Weights of a small GPT-style language model, trained from scratch on English Wikipedia.
Training: a variant of Muon for these matrices, 383M tokens, 2070 steps.
Each number is 128 + 24 x the weight over its row's rms, rounded and kept within 0 to 255. Layers, rows and columns count from 0. The size above them is the row's rms in percent of the matrix's.

# layer 2 MLP up, 640x160, rms 0.114, rows 56-155, columns 0-31
size [115  90 105 111 108  93 110 103  91 106 102 107  91  96  95  76  74 105  96  97 122  96 100  96  98  87  95 114 112  90 111 100 105 110 106 103 124 104  81 107  91  87  85 109  81 104  96 100  94 110 106 100 108  86  99 106 117  98  91  90 101  89 111 102 106  89  97 105 110 109 108 107 100 113 102  81 107 114  99 107  84 101  97 103 105  94 107 102 107  92 109 106  91  96 109  98  87  78 108  97]
[[123 134 131  96 125 120 132 131 116 177 143 123 112  80 133 159 147 125  59 143 137 110 109 132 137 112 137 153 104 116  95  90]
 [114 114 116 134 152 126 105 129 110 153 103  86 152 162 118 138 169  76  88  91 161 121 125 125 151 133 134 128 146 150 170 125]
 [101 110 170 142 138 150 113 142  91 155 121 115 122  97 144 132 137 122 138 147 135 107 151  89 142 146 108 148 147 161 123 104]
 [143 136 107 159 146 131 110 148 111 155 167  98 126 127 144 121  70 101  89 148 134 134 111 110 129 134 137 147 100 158 127 133]
 [119 105 143 145 148 123 134 120 111 172 154 130 112 105 110 163 149 127 126 130 164 123 168 140 200 129 112 108 129  89  99 173]
 [145 113 100 151 134 122 116 154 127 133 150  62 103 113 113 110 166 109 126 119 143 134 117 145  70 144 109 102 119 104 146  87]
 [102 104  99 102 125 105 132 143 168 166 168 147 113 153 112 153 123 132  91 137  98  63 115 113 178 143  95 145 144 118  84 134]
 [116 138 155 156 129 152 175 169 100 140 113 178 122 159 139 114 152 123 151 103 160 127 101 133  53  62 156 110 118 120 129 105]
 [155 159  94  65 117 126  97 159 115 129 136 148 112 132 147 194 118 135 101 175 143 144 161 105 123 104 149 156 141 136 121 120]
 [149 144 114 137 107 156 138 184 185 105 109 112 139  95 169 143 133 125 168 162 107 110 124 151 110 115  78  84 105 161 126  96]
 [125 131 160 107 162 152 105 154 129 119 177 168 134 181 162 109  94 146 121 123 113 117 123  97 114 133 128 129 160 140 114 107]
 [106 135 156 113 119  75 131 163 136 111 146 141 117 146 110 124 155 100 128  78 133 149 112 133 119  94 128  82 100 173 101 124]
 [116 146 135 140 142 120  81 153 112 140 117 124 138 149 148 114 119  95 151 142 146 120 132 108 146  96 117 165  97 162 123 138]
 [147 124 122 163 133 132 161 132 135 130  79 149 125 116 133 113 102 164 114 130 138  97  99 101 110 140 141 143 136  85 116 140]
 [167  87 144  93 111 142 118 135  92 139 104 100 158 135 141  80 131  74 126 158  95 121 124 137 143 162 113 135 129 106 135 158]
 [163  84 114 111 122 110 134 122 140 134  91 100  84 117  86 114 134 151 153 145 141 118 157 136 133 154  72 154 140 113 132 133]
 [152 149 124 118 142 104 124 144 135 145 149  87  55 171 161 159 174 162 130 133  93 128  82 130 112 133 115 113 153 104 116 176]
 [133  96 141 114  92 142 158 200 156 108 150 167 146 160 137 151 110 149 123  81 120 101 104 123 124 151  98 117 165 102  76  93]
 [128 100 147 125 177  78 119 133 118 109 108 190  96 126 146 132 158 112 173 103 155 123 152 159 107 180 109 170 108 109 119 120]
 [115 125 123 130 149 164 125 152 160 145 136 102 136 128 101 161 169 147 117 152 100 157 157 134 105 112 124 157 114 139 138 142]
 [153 144  94  97 155  70 114 125 102 134 136 144 140 138 192 135  84 124 126 139  89 136 150 140 171  94 125 106 147 102 130 118]
 [110 132 102 122 151  85 119 101 145  91 133 164 144 137 152 143 130 152  98 121 143 144 106 186  92  97 145 156 138 101 159 153]
 [155 113 165 153 137 118 154 101 108  77 107 154 104 118  74 110 121 122 114 133 160 143 153 104 139 136 147 127 147 141 164 125]
 [138 123 150 133 157 136  82 123 168 110 113 185 117 122 111 124 136 162 134 128 123 119 122  97 113 107 117 168 101 147  99 134]
 [139 146 130 138  59 102 121 125 147 136 141 131 115 131 147 151 142 102 105 139 161 104 135 145 138  90 157 103 100 140 162 147]
 [175 174 102  93 152 111 131 130 106 101 137  90 107 137 103 138 111  95  89 146 141 129 110 108 111 121 132 136 153 134 128 125]
 [148 121 108 117 136 136 150 118 160 153 131 162 146 135 148 129  66 127 146 126 120 154 131 118 111 144 174 156 146 201  98 160]
 [129 124 129 129 126 108  88 128 113 135 166 121 198 104 136 168 138 106 128 142 128  97 116 140 132  91 160  99 153 108 158 113]
 [154 127  80 133 146 141 127 147 111 101 153 125 114 173 159 114 155 159 107 149 189 131 117 136 190 140 192 110 137 119 155 124]
 [138 131 159 142 149 132  87 131 119 144  53 136  99 141  98 139 121 147 174 118  96 147 116 134 138  93 105 132 149 127 131 110]
 [116 160 138 111 140 178 115 163 159 129 147 134 111 126 144 154  77 129 123 142 126 109 140 156 102 111  84  87 119 157 132  90]
 [ 98 143 142 102 126 153 146 117 115 141 159 149 110 169 169 137 108 136 140 107 161 128 151 160 138 110 130 112 137 125 122 121]
 [182 106 104 130 128 149 146 131  40  77 101 130 110 105 151  99 104 161 104 134 144  94 170  96 111 123 113 105 145 187  93 112]
 [119  93 124 145 116 152 103  90 157 125 146 144 119 158  99 125 110 121 143  98 117 117 133 135 160 153 159 100 154 144 131 150]
 [114 113  96 152 146 105 139 158 101 101 119 130 146 119 163 116 131 157 143  68 124  83 119  94 112 108 159 148 125  93 103 121]
 [ 96 108 113 116 114 113 131 161 135 146 143 141 157 117 109 135 158 120 126 164 150 109 167 135 122  92  94 125 137  83 164  40]
 [107 144 127 156 111 144 147 135 169 127 121 151 142 126 132 156  85 127 145 162 133 103 151 114 105 130 101 125 110 105 122 114]
 [130 133 132 175 118 133  75 110 127 133 140 135 104 188 155 143  95  94 144 154 142 123 158 108  91 113 157 175 118  83 106  83]
 [107 118 113 109 108 110 103 145 123 102  94 130 121  91 130 111 157 147 106 161 138  93 129 124 134 132 166  74 128 136 140 111]
 [170 125 116 155 128 108 165 155  92 100  99 118 145 135 124 148  92 129 158 150 138 146 136  96 142 102 115 104 155 118 112 101]
 [160 161 131 140 103 111 139 156  86 139 153 128 100  54 165  85 111 140 157  76 141 139 160 154 154 130 122 136  96 147 112 136]
 [124 112  88 135 160 119 129 123 153 173 115 129 128 103 124 117 137 167  93 127 155 138 115 124 115 125 128 129 157 124 136 118]
 [122 167 113 131 105 116 164 143 114 125 150 139 136 151 155 125 117 119 107 157 104 118 126 133 135  67  96 135 104 120 183 110]
 [135 102  93 134 142 136  79 116 120 142  84 142  81 114 150  81 165 138 118 172  74 115 111 127 143 132 111 128 164 136 195 139]
 [161 131 125 144 147 142 163 120 149 130 106  98 151  93 133 120 141  97 125 154 115 126  75 138 119 114 156 129 159 135 178 114]
 [141 181 127 126 144 127 167 173  80 141 120 135  98 127 130 163 122 132 116 118 137 133 114 132 126 139  84 136 163 156  69 148]
 [135 163  97 127 152 136 140 111 102 162 123 139 130  99 114 102 111 125 115 133  97 126 153 123 143 129 113 137 141 147 148 121]
 [121 123 134 113 105 149 165 118 125 154 155 145 151 116 138 128 122  97 120 130 119 115 101 139 139 130 142  82 138 109 143 173]
 [165 129 147 106 132 171 152 167 123 116 158 129 149 103 169 117 140 102 148  94 124 135 104 111 185 118 182 115 135 103 116 154]
 [125 155 144 134 140 118 138 172 158  90 116 116  85 124 104 134 101 198  71 130 125 125 160 166 118 123 149 154 121  62  90 157]
 [133 138 142 132 124 102 151 134 128 101 187 150 180 126 117 159 107 143  81 121  94 122 146 146 133 142 131 112  99 143 122 161]
 [117 113 133 159 122 136 136 149  94 101 122  99 108 148 141 110 122 193 103 137 131  78 159 130 140 123 109 105 160 156 142 127]
 [140 114 150 131 132 141 116 131 145  38 143 120 117 132 107 147 112 101 131 110 143 155 108 128 178 128 147 141 136 141 106 134]
 [121 140 138 134 117 103  82 146 131 121 154 119  79 115 140 150 175 105 119 135 159 115  74 119 129 112 140 126  97  92  95 166]
 [ 98 119 108  91 104  91 114 119 150 123 110 129 120 145 137 113 128  84 121  90 152 127 116 175 128 132 106 114 133 143 158 146]
 [147 101 139 125 114 148 106 151 116 111 154  80 161 107 132 160 142 148 159 140  74 135  98 115 131 126  48 122 151 146 119 163]
 [127 116 166 103 130 137 141  99 140 139 135 142 174 136 123 152 194 103 115  90 142 138 126 108 130 138 151 150 133 178 126  96]
 [115 162 171 119 109 140 114 135 131 140 170 163 114 113 123 128 108 138  73 105  92 115 137 192 129  89 172 132 154 131 106 120]
 [ 85 150 137 133 166 108 119 133 120 175 136 128 152 165 102 111 157 154 157 133 151 134 130 133 117 100 115 165 127 132 147 148]
 [163  99 150 146 157 152 106 130 165 123 131 136 135 132  81 120  70 166 135 128 172 104 201 163 118 114 149 110 114 158 153 133]
 [142 140 127 167 115 147  99 183 155 125 144 150 154 119 146 112  96 145  93 117 155 102 110 156 167 110 125 138 135 109 145 118]
 [139 138 145 107 131 133 173 152 156  89 102 128 127 124 107  85 166 104 115  97 105 125  96 130 177 146 179 127 173 120 152 132]
 [140 160 110  76  91 110 106 111 117 103 187 137 105 153 171 149 158 136 107 121  33 137 112 134 101 131 137 158 139 103 144 146]
 [137 124 174 107 121 143 122 121  94 163  91  94 142 150 117  81 139 145 117 135 175 110 148 143 126 120 121 157 131 138 157 115]
 [164 120 101 116 159 128 176 129  48 127 165  90  86 101 118 146 169 122 113 141 116 136 125 152 126  91 126  63 130 145 154 110]
 [ 85 145  98 142 164 119 127 150 157 125 148 140 115 152 147 166  96 172 152 142 136 120 166 156 142 128 125 117  94 161 159 140]
 [129 124 138 157 118 113 142 110 132  74 124 104 169 142 150 133 158 128  84 124 153 126 134 120 101 144 166 101 126 136 110 118]
 [130 135 151 142 120 146 108 156 110 148 138 134  87 148 145 165 136 105 136  63  99 128 136 130  87  99 152 117 113 112 120 148]
 [119 117 113 154 124 122  89 149 152 120 129 136  79 112 140 142 132 108 126 137 123 120 122 122  99 111  72 120 123 126  90 130]
 [118 170  98 141 164 144 106 137 111 159  97 138 138 137 139 145 130 114  77 118 138 139 112 177 143 102 164 115 122 162 180 171]
 [103 195 121  98 144 155 105 128 170 121 130 162 107 127 115 127 103  97 136 129 123 137 122 157 125 136 121 194 144 132 118 153]
 [122 108 137 112 130 137 122 147 140 106 125 148  52 178 175 115 114 122 174 103 183  89 139 124 113 131 154 148 150 124  87 147]
 [136 100 125 162  97 138 148 138 119 149 116 120 114 106 144 148  67 143 131 129 102 120 151 145 110 136 137 148 138  97 146 160]
 [151 146 148 161 123 126 131  96 129 124 101 182 133 136 124 119 105 119 135  69 137  98 107 139 147 152 145 114 104 123 145 113]
 [115 155 150 131 134 147 106 128 125 152 155 161 140 144 124 128 133 127 159 119 152 163 163  94 131 141 156  84 144 131 133 123]
 [126 141 126 158 142 138 127 122  64 147 153 150  99 116  91 121 117 150 116 120 144 151 169 117 101 147  89 104 143 129 167 156]
 [ 92 145 138 129 133 173 137 104 105 145 117 134 107 100 148 153  89 111 130 120 118  97 111 117 150 127 103 141 129 106 147 123]
 [123 179 138 140 141 143 113  75 103 124 144 145 145 121 160 160  49 177 109 107 158 118 177 145 128 136 109  79 125 114 108 113]
 [126 129  81 182 119 169 112  96 140 140 116 100 141 103 115 102 137 156 142 143 139 107 139 108 131 136 135 118 119 112  88 101]
 [123 124 153 144 121 151 138 135  76 117 126 146 162 153 120 132 128 158 100 104 118 147 114 114  86 142 113 130 141 118  86 122]
 [156 138 125 131 122 108 102 166 108 111 108 141 125 119 122  81 105 136 144 101 148 147 126 187  96 136 131 139 138 111 129 154]
 [153 147 117  90 141 149 104 125 146 119 109 132 143 167  93 136 151 122 122 140  99 118  82 108 127 153 137  73  95 164 152 153]
 [144 153 148 100 139 127 129 128 117 128 127 140 148  95  99 142 106 132  63 150 186 108 137 134 163 159 145 108 141 114 160 150]
 [134 119  77  95 118 117  91 104 136 130 107 135 128 123 156 145 101  82 115 171 140 119 139 123 127 145 118 134 133 119 178 114]
 [142 134 111  98 128 114 118 159 109 100  90  99 139 139 118  80 137 163 122 141  94 139  94 144  87 102 118 149 128 162 130 133]
 [ 97  92 156 122 113 132 132 134 135 125 108 122  87 151 116 151 138  83 151 101 128 118 128 155 120  99 130 137 142 114 133 140]
 [137 144 104 148 154 112 120 165 144 144 146 147 160 181 111 121 146 142 120 105 130 128 138  85 108 149 146 170 141 107 124 127]
 [178 138 115 143 145 148 136 194 120  88 105 135 108 114 148 128 117 121 128 130 118 123 137 133 123 157 115 101 110 103 151 134]
 [ 91 135 126 112 120 115 162 150 125 113 126 153 146 117 134 138 108 102 123 100 100 120  58 166 140 139 163 158 110 104 138 124]
 [116  76 129 149 127 167 148 115 169 159 134 128 156 150 158 138 147  91  81 128 100 100 134 118 126 138 116 101 145 127  93 107]
 [123 202 142 132 137 106 122 137 123 136 120 167 145  80 144 116 130  94 151 140 101 140 109 173  96  94 129 100 131 135 128 137]
 [ 99 209 104 161 155 111 148 129  95 116  84 117 155 146  75 127  92 110 184 144 143 127 143 169 119  92 137  99 113 114 100 123]
 [101 132 153 148 143 101 120  87 139 150 137 134 159 101 140 144 142 168 128 169 103 110 144 130 145 101  93 121 128 115 118 109]
 [138 115 111 118 103 130 141 151 133 125 116 132 129  98 106 142 100 114 150 105 160 100 137 186 119 117  69 150 139 123  99 131]
 [103  96 129 116 143 168 134 122 120 135 149 158 161 120 121 131 127 138 135  80  82 117 147 118 145 110  83 129 159 119 119 115]
 [106 121 140 107 116 109  97 124 118 107 107 149 137 130 107 139 121 119 123 142 133 114 133 109 124 122 157 115 112 139 107 141]
 [150 125  88  96 130 174 192 119 147 122 124 145 146  97 121 157 124 151 122 133 127 111 140  94 140 138  78 146 151 122 100 115]
 [ 99 146 135 103 154 125 108 101 144 141 105 148 106 177 111 125 126  85 105 142 128 101 133 141 128 104 134 153 135 120  99  95]
 [125 151 118  65 160 102 148 121 102 106 119 143 128 216  93 141 117 109 115 112 127 104 103 118 120  84 151 134 135 151 128 117]
 [170 155  93 150 136 107  88 132  86 109 106 130 125  88 103  76  65 147 117 136 149 131 147 124 147 146 132 117  97 116 143 131]]
# layer 2 MLP down (transposed), 640x160, rms 0.0576, rows 56-155, columns 0-31
size [114  91 151 118 110  93 110 102  97 109 103 112  91  81  92  80  68 101  97 117 105  81 103  90  94 123  99 118 110  88 114 112 107 113 113 108 120  99  83 110  85  85  82 103  81 112  97  89  92 103 114 103 109  82 110 100 108 100  94  85 104  97 101 111 109  95 100  99 117 110 103 112 102 121 106  83 108 116  94 116  83  96  94 106 104 100 112 102 105  87 100 101  92  92 108 100  86  71 108  97]
[[122 107 137 120 120 130 106 115 123 119 108 145 154 116 164  66 100 107 144 128 128 136 116 148 113 119 169  91  72 157  87 135]
 [151 129 139 108 191 166 146 108 143 172 125 145 127 158 102 128 122 122 152 163 101 121 109 178 190 131 106 105 144 167 101 164]
 [ 60 111 188 125  95 123 127 131 132 137 126 102 129 123 129  81 137 124 155 131 132 173 170 122 163 165 124 108 111 125 148 105]
 [ 99 128 117  80  92 159 119 111 130  95 113 104 137 140 135  96  93 156 139 112 140 145 122 105 162 126 116 136 106 150 133 151]
 [119 138 106 192 147 142 149 125 118 146  61 148 123  86 110  99 131 122 124 165 141 133 158 142 136 125 119 120  83 123  92 143]
 [105 114 137  98 134 134 129 109 131 125  73 165 151 138 145 136 111 134 165 153 120 124 117 132 177  99 156 132 155 140  83 146]
 [178 114 112 103 143 126  97  88 152 112 152 157 176 139 187 110 121 141 164 111  87 134  84 131 106 107 130 119  77 123 154 144]
 [137 151 142 152 135 173 135 112 120 108 118 128 134 150  78 132 117  99 140 144 130 170 120 117  98 113 108 108 118 172 149 111]
 [135  99 169 122 132 117 112 139 107 107 126 128 134 125 146 102 133 131 135 140 142 119  86 115 139 122 173 156 112  86 118 139]
 [112 118  71 134  94 169 107 120 138 115 155 148  83 124 114 109 126 106 126  89 156 144 147 127 119  91 177 123 117 103 151 141]
 [ 80 114 145 168 133 122 143 140 123 126 122 114  99 104 146  97 146 155 133 109 115 180 140 107 129 133 148 146 140 138 134 136]
 [147 138 157  98 129 140 155 144 122 138 115  91 125 135 146 156 124 116 117 112 111 130 130 145 160 160 125 105 149 121 104 101]
 [113 132 185  99  90 107 143 136 120 103 139 141  98  73 168 126 130 140 128 174 133  82 133 149  87 145 112 109 146 166 123 117]
 [146 132 112 152 147 110 158 104 124 112 126 129 102 164 129  85 120 128 164 104  80 107  93 117 145  75 158  68 108 159 136 138]
 [114 168 119 118 135 143 169 156 132 102 144 110 105 176 123  93 147 130 142  93 139 132 129  89 126 183 140 122 149 125 163 125]
 [ 96 120 121 151 114 146  89 124 164 135 170 168 130 122 119 113 159 111 117 142  97 159 110 139 148 146 101 131 147 116 157 186]
 [122 146 110 110 106 146 139 132 147 132 117 148 129 138 143  97 127 169 141 103 134 127 122 137 125 116 136 169 144 177 162 114]
 [ 63 161 138  98 113 138 103 136 161 144  90 115 100 137 174  99 106 105 102 137 139 137 126 124 119  92  96  94 135 163 151 153]
 [161 121  74 118 136 141 105  88 136 157 155 128 110 125 122 136 106 104 131 159 112 148 104 141 171 175 123 118 140 154 182 163]
 [137 115 147 124  97 116 133 134 118 135 120 138 110 111 118  92 143 127 130 106 138  96 117 135 154  89 173 118 146 155 143 163]
 [137 126 188  82  99 163 107 156 144 124 119 146 100 146  62 107 135 109 147 140 109 169 140 147 132 137 162  94 152 137  64 124]
 [129 114  87  84 128  92 122 151 133 127 143 135 136 125 149  83 122 118 125 125 100 108 126 129 149 199 118 127 178 142  93 150]
 [137 134 133 108 100 123  90 145 158 137 135 128 125 118 122 137 146 119 141 117 128 145 126 137 116 101 103 174 167  97  98 122]
 [142 123  98 128 151 153 125 113 145  85 118 107 114 109 138  81 132 155 131 136 131 120 149 157 153 146 104 102 115 181 105 112]
 [123 135 129 129 171 137 146 142 121 155 142 181 124 129  91 111  87 100 146 118 149 115 150  90  86 150 159 139 111 132 116 158]
 [125 144 115 125 117 119 126 116 103 107 118 129 107 135 150 100 123 150 109 162 112 130 124 124 128 129 141 122 139  99  92 158]
 [155 154 112 163 146 113 195 111 144 129  90 127 143 128  99 112 143 137 125 117 134 133 109 100 170 176 182 165 141  90 126 118]
 [101  61 111 153 128 134 129 134 108 115 103 126 130 140 165 141 112 129 119 138 140 135  92 129  74  84 124 146 102 100 131 131]
 [ 90 143 151 138 125 147  81 176 142 125 147 168 175 141 116  98 135 140 119 152  97  96 136 169 148 122 101 132 148 124  99 142]
 [111 130 100 114 131 139 118 157 184 129 112  85 153 175 133 118 124 126 119 118 131 145 111 114 144 125 166 103 125 117 151 146]
 [149 150 134 144 133  94 123 118 118 122 121 112 134  60 103  74 194 150 178 108 111 143 110 173 163 111 106 152 131 116 169 122]
 [ 99 178 107 125 106 166 113 118 131 127 125 132 119 128 141 130 142 107 146 111 168 133  94 159 100 124 142 108 120 152 163 127]
 [117 143 146 115  95 115 121 134 158 105 128 116 151 119 149  75  91 128 132 144 104 134 115 148 113  98 123 156 104 109 148 192]
 [120 103  94 156 122  98 145 123 164 162 148 136 156 116 132 135 108 121 126 138 146 135 110 145  57 170 189 149 120 150 113 151]
 [ 92 128 119 110 133  95 154 137 105 117 149 142 130  79 162 122 149  95 113 112 105 156 113 160 125 154 140 152 116  89 126 143]
 [149 145  95 100 146 133 118 158  95 116 100 123 125 147 148 135 130  84 148 155 174 134  95 151 114 109 110 142  69 170 116 137]
 [ 98 148 136 126  95 126 106 127  86 130 136 102  78 128 149 141 126 105 158 105 141 162  82 113  84 155 124 121 117 143 149 151]
 [108 140 127 121 109 145 144 170 160 108 123 121 122 134 101 125 114 115 104 112 127 120 116 136  87 102 137 145 128 151 104 121]
 [112 122 113 141 143 119 110 134 118 122 120 119 129 118 134 131  84 136 126  92  96 116 102 118  88 109 143 185 102 124 105 146]
 [137 140 161 110 134 130 122 130 147 114 139 112 129 146 146  98 131  68 109 122 129 109 175 159 144 142 151 143 123 158 124 133]
 [104  87 109 175  98 131 182 150 120 131  91 106 163 136 145 114 101 121 100 109 128 105 102 117 102 132 124 131 118 106 138 190]
 [106 157 186 114 151 143 144  85 152 210  92 113 137 122  87 156 179  97 137 135 147 123 131  90  98 163 111 103 117 116 113 135]
 [154 105 149 110 163  98  64 100 111 132 102 137 120 143 159 158 136 112 154 159 108 162 183 154 136 178 127 164 168 116  64 118]
 [160 147 101 171 137 125 110 162 159 149 159 139 133 150 114 147 112 137  96 115 132 160 166  69 120 134 120  84 117 118  65 125]
 [102 143 131 135 108 167 146 145 163 149 101 175 129  76 117 127 135 164 143 103 166  94 122 119 127 109 155 122 143 110 113 148]
 [115 134 101  79 123 100 147  98 183 157 144 127 127 118 149 122 106  87 132 131 134 159 130 132 132  77 120 113 117 144 143 123]
 [118 108 106 108 124 111  87 123  86 135  99  86 142 120 167 132  82 129  79 146  72 131 140 111 122  97 115 121 128 130 106 122]
 [181 131 149 128  60 118 156 144 181 135 134 124 130 159 135 142 114 133 140 106 151 143 112  92 111 143  97 118 151  79 140 130]
 [125 143  77 142 129 133  97 116 123 118  80 142 189 146 136 134 152 145 153  91 168  96 129 110 122 154 127 163 109  81 146 120]
 [129 139  84  98 106 131  86 115 145 162 116 148 120 107 148 102 157  86 152 141 131 112 115 137 112 132 132 160 157 104 130 106]
 [ 99  81 176  85 139  64 142 118 133 126 105 160 127 141 102 118 108 109 156 135  98 110  99 166 119 139  92 126  88 159 114  99]
 [138  81 159  86 116 130 150 109 123 131 163 156 129 115 123 139 119  96  85 153 119 175  87 131 144 127 175 136 113 158 134 112]
 [109 120 133 121 108 136 147 107 114 112 144 190 141 113  86 153 142  93 126 175 108 119  99 144 187 161 114 119 146 113 155 139]
 [164 130 132 141 134 145 131 139 120 138 133 154 145 106 126 131 118 136 111  91 121 133 143  88 106 145 134 130 148 134  80 146]
 [150 138 156 138 187 136 141 129 165 122 129  97 180 141 151 116 135 109 185 109 168 148 150 133  75 102 172 107 118  83 154 155]
 [156 112 171 141 130 133  95 140 110 147 136 126 128 152 133 127 141 154 118 137 123 120 106 133 168 123 139 152 183 125 156 130]
 [123 129 109 149 124 115  99 143 158 127 135 136 140  54 129 128  98 121 137  79 127  70 141 109 123 133 151 153 115 102 105 109]
 [ 95 123 125 134 115 103 160 143 107 130 136 142 116  81 157 136 120  83 176 139 122 132 128 148 109 110 148 137 160 118 106 144]
 [130 122 149 131 139 152 128  99 139  92 158 119  91 108  91 109 113 121 133 117 105 157 148 100 102 156 142 120 141  94 138 132]
 [126 156 142  81 110 160  53 138 115 147 166 122 100 165 138 118  80 107 135  89 129 151 155 118 135 123 128 130 147 111  91 145]
 [130 134  92 105 131 142 135 166 138 154 116 112  94 122 144 116 131 163 162 135 148 120 153 120 121 163 143 103 163 170 137 127]
 [100 103 125 160 113 158  69 157 142 129 115 113 134 128 181 142 132 136 110 116 120 133 118 116 135 149 155 189 140 150 107 158]
 [133 121 114 109 114 121 116 102 181 110 117 141 175 156 130  83  89 123 150 119 111 115 105  58 105 156 137 137 104 140 108 171]
 [113 134 140 124 143 204 155  85 121 144 156 128 140 132 129 132 122 104 117 106  99 151 170  77 128 153 139 110 127 148 119 151]
 [ 83 131 136 122 104 140 122 121 139 117 164 148 119 103 173 169 164 144 129 142 134 158 109 135 112 116 108 144 105 148 127 131]
 [122 136 121 112 161 142 121 126 157 132 167  95 143 160 132  99 149  78 127 138 131 148 119 136 147 161 115 158 125 113  90 152]
 [113  99 141 113 141 103 106 149 131 155 145 156 130 119 102 118 151 140 180 149 117 155 117 137 139 155 156 139 113 113 154 151]
 [108 124 118 130 118 100 112  89 109 128 112 161 126 157 165 124 107 121 164  83 111 148 137 121 120 121 135 165 141  94 172 138]
 [ 90 111 182 153 110 111 135 143 110  79 147 158 131 124 129 169 154 136 145 114 140 141 113 133 139 141 142 148 153 139  81 108]
 [133 146 126  90 109 128  67 126 156 127 122  98 163 137 126 129 152 119 150  83 100 185 154 112 149  99 143 150 126 104 104 137]
 [113 148 123 137 140 138 107 151 113  96 136 146 143 120 101 136 124 121 147 163 147 123  79 157 137  90 144 108 133 142 103 160]
 [162 141 130 189 156 148 114 114 149 141 136  91 147 140  99 111 127 143  85 131 107 111  87 106 147 126 121 127 142 144 154  99]
 [107 118 120 154 139 205 144 100 106 104 140 130 117 103 127 127 132 121 129 144  91 180 131 149 123 132 145 175 135 126 152 167]
 [118 113 137 133 115 126 111 108 150 158 160 169 152 101 147 124  99  99 116 115 124 168 135 143 148  97  92 109 121 131 163 109]
 [169 123 139 132 132  98 166 172 141 135 147 155 114 112 114 168 140  91 111 127 114 124 127 116 114 112 128 101 158 170 155 102]
 [131  99 171  92 104 136 135 155 117 129 146 116 190 109 126 133 126 107 140 113 158 117  90 141 179 131 179 131 113 152 108 136]
 [103 127 117 111 117 139 159  92 117 123 121 116 174 161 151 125 123 149 193 138 112 137 137 115  89 147 138 187 105 124 174 135]
 [140 177 109 131 148 105  93 164 116  73  71 129  92 117  98 130 175 120 129 114 111 137 125 117 124 118 167  82 128 102 111 111]
 [136 140 101 121 119 102 130 126 171 134 108 125 128 150 135 101 125 142 138 126 105 113 111 113 128 139 117 138 114  85 121 155]
 [123 140  80 149 133 103 139 101 120  90 136 116 134  74 162 106 142 152 154 141  79 160 178 128 149 138 117 153  96 147 122  61]
 [ 96 122 122  98 121 103 119 105 162 149 168 118 147 135 131 142 143 122  81 139  99 120 116 144 113 160 131  72 126 137 117 100]
 [ 69 125  88 112  88 114 134 120 106 146 123 115 173 166 145 125 116 146 105 126 158 158 122 132 146 152 176  98 176  91 157  78]
 [141 118 120  95 135 125 108 153 125 129 147 118 145 119 155 137 138 124 109 156 135 123 152 147 126 140 134 114 175 127  84 105]
 [124 149 180 130 104 120 155 152 155 120 106 146 134 150 148 161 138 155 112  93  76 117 141 137 123 139 122 102 116 142 119 123]
 [ 94 112 115 121 132 119 141 114 122 128 173 154 120 156 103 131  87 102  84  89 115 144 136 164 101 210 138 140 171 119 119 139]
 [117 148 125 144  99 132 125 108 155 140 141 138 100 129 154 133 134 179 183 107 173 102  99 132  96  94 132 102  82 112 130 137]
 [111 121 139 121  66 133 143 117 111  89 119 122 101 106 154 160 130 104 150 166 121 123 181 107 131 133 130 125 109 115  85 130]
 [114 189 142 117 151 141  97 123 115 159 127 154 117 154  91  87 119 105 171 131  91 153 138 130 118 113  90 155 134 128 112 148]
 [117 173 132 130 161  95 183 130 149 147 119 128  96 112  80 104 153 123 117 138 154 139 147 154 127 159 139 132  97 138 148  91]
 [ 83 145 125 135 161  86 130 121 130 120 145 145 130  98 119 131  98  96 122 108 157 135 107 118 103 156 129 129 159 108 161 108]
 [127 129 112 108  97 139 105 155 134 139 161 135 111 142 132 112 108 125 135 117 106 134 154 103 173 106 130 146 123 130 159 115]
 [111 143 160 111  84 100 116 104 104 153 143 167 122  98 152 146 131 130 133 109 172 120  80 130  81 175 172 114 147 151 122 160]
 [115 132 163 128 104 130  96 139 103 121 130 124 106 121 124 117 148 120 165  77 141 122 164 145 121 120  90 122 111 125 126 145]
 [115 160 122 164 158 165 132 120 141  98 170 110 122 137 166 100 109 149 106 133  67 158  73 134 123 119 120 141  85 156 144 136]
 [137 144 123  89 107 140 125 121 113 164 157 137 166 124  69 130 121 130 129 149 144 140 133 106 153 133 102  94 149 142  88 124]
 [120 129 119 127 116  85 142 110 152 176 168 149 133  94 117 102 140 181 137 142 118 152 142 145 117 113 113  90 153 186 144 151]
 [103  97  97 170 138  72 120 164 136  81 106 137 133 137 105 140  96 103 124 104 137 110 122 110 142 162 144 114 114 136  96 115]
 [191 118 142 135 115 142 129 100 170 106 104 115 166 145 144 145 116 112 138 108 139 123 118 106 172 133 104 105 143  86 135 146]
 [126 101 153 175 111 125 145 117 135 136 107  90 140 115 140 158 101 163  57  84 126 160 111 114 115 155 117 101  83  93 114 145]
 [ 84 144 130 110 127 142 162 139 121 113 146 170 129 148 128 145 116  99 129 127  93 109 101 140 135 136  95 159 161 130  96 168]]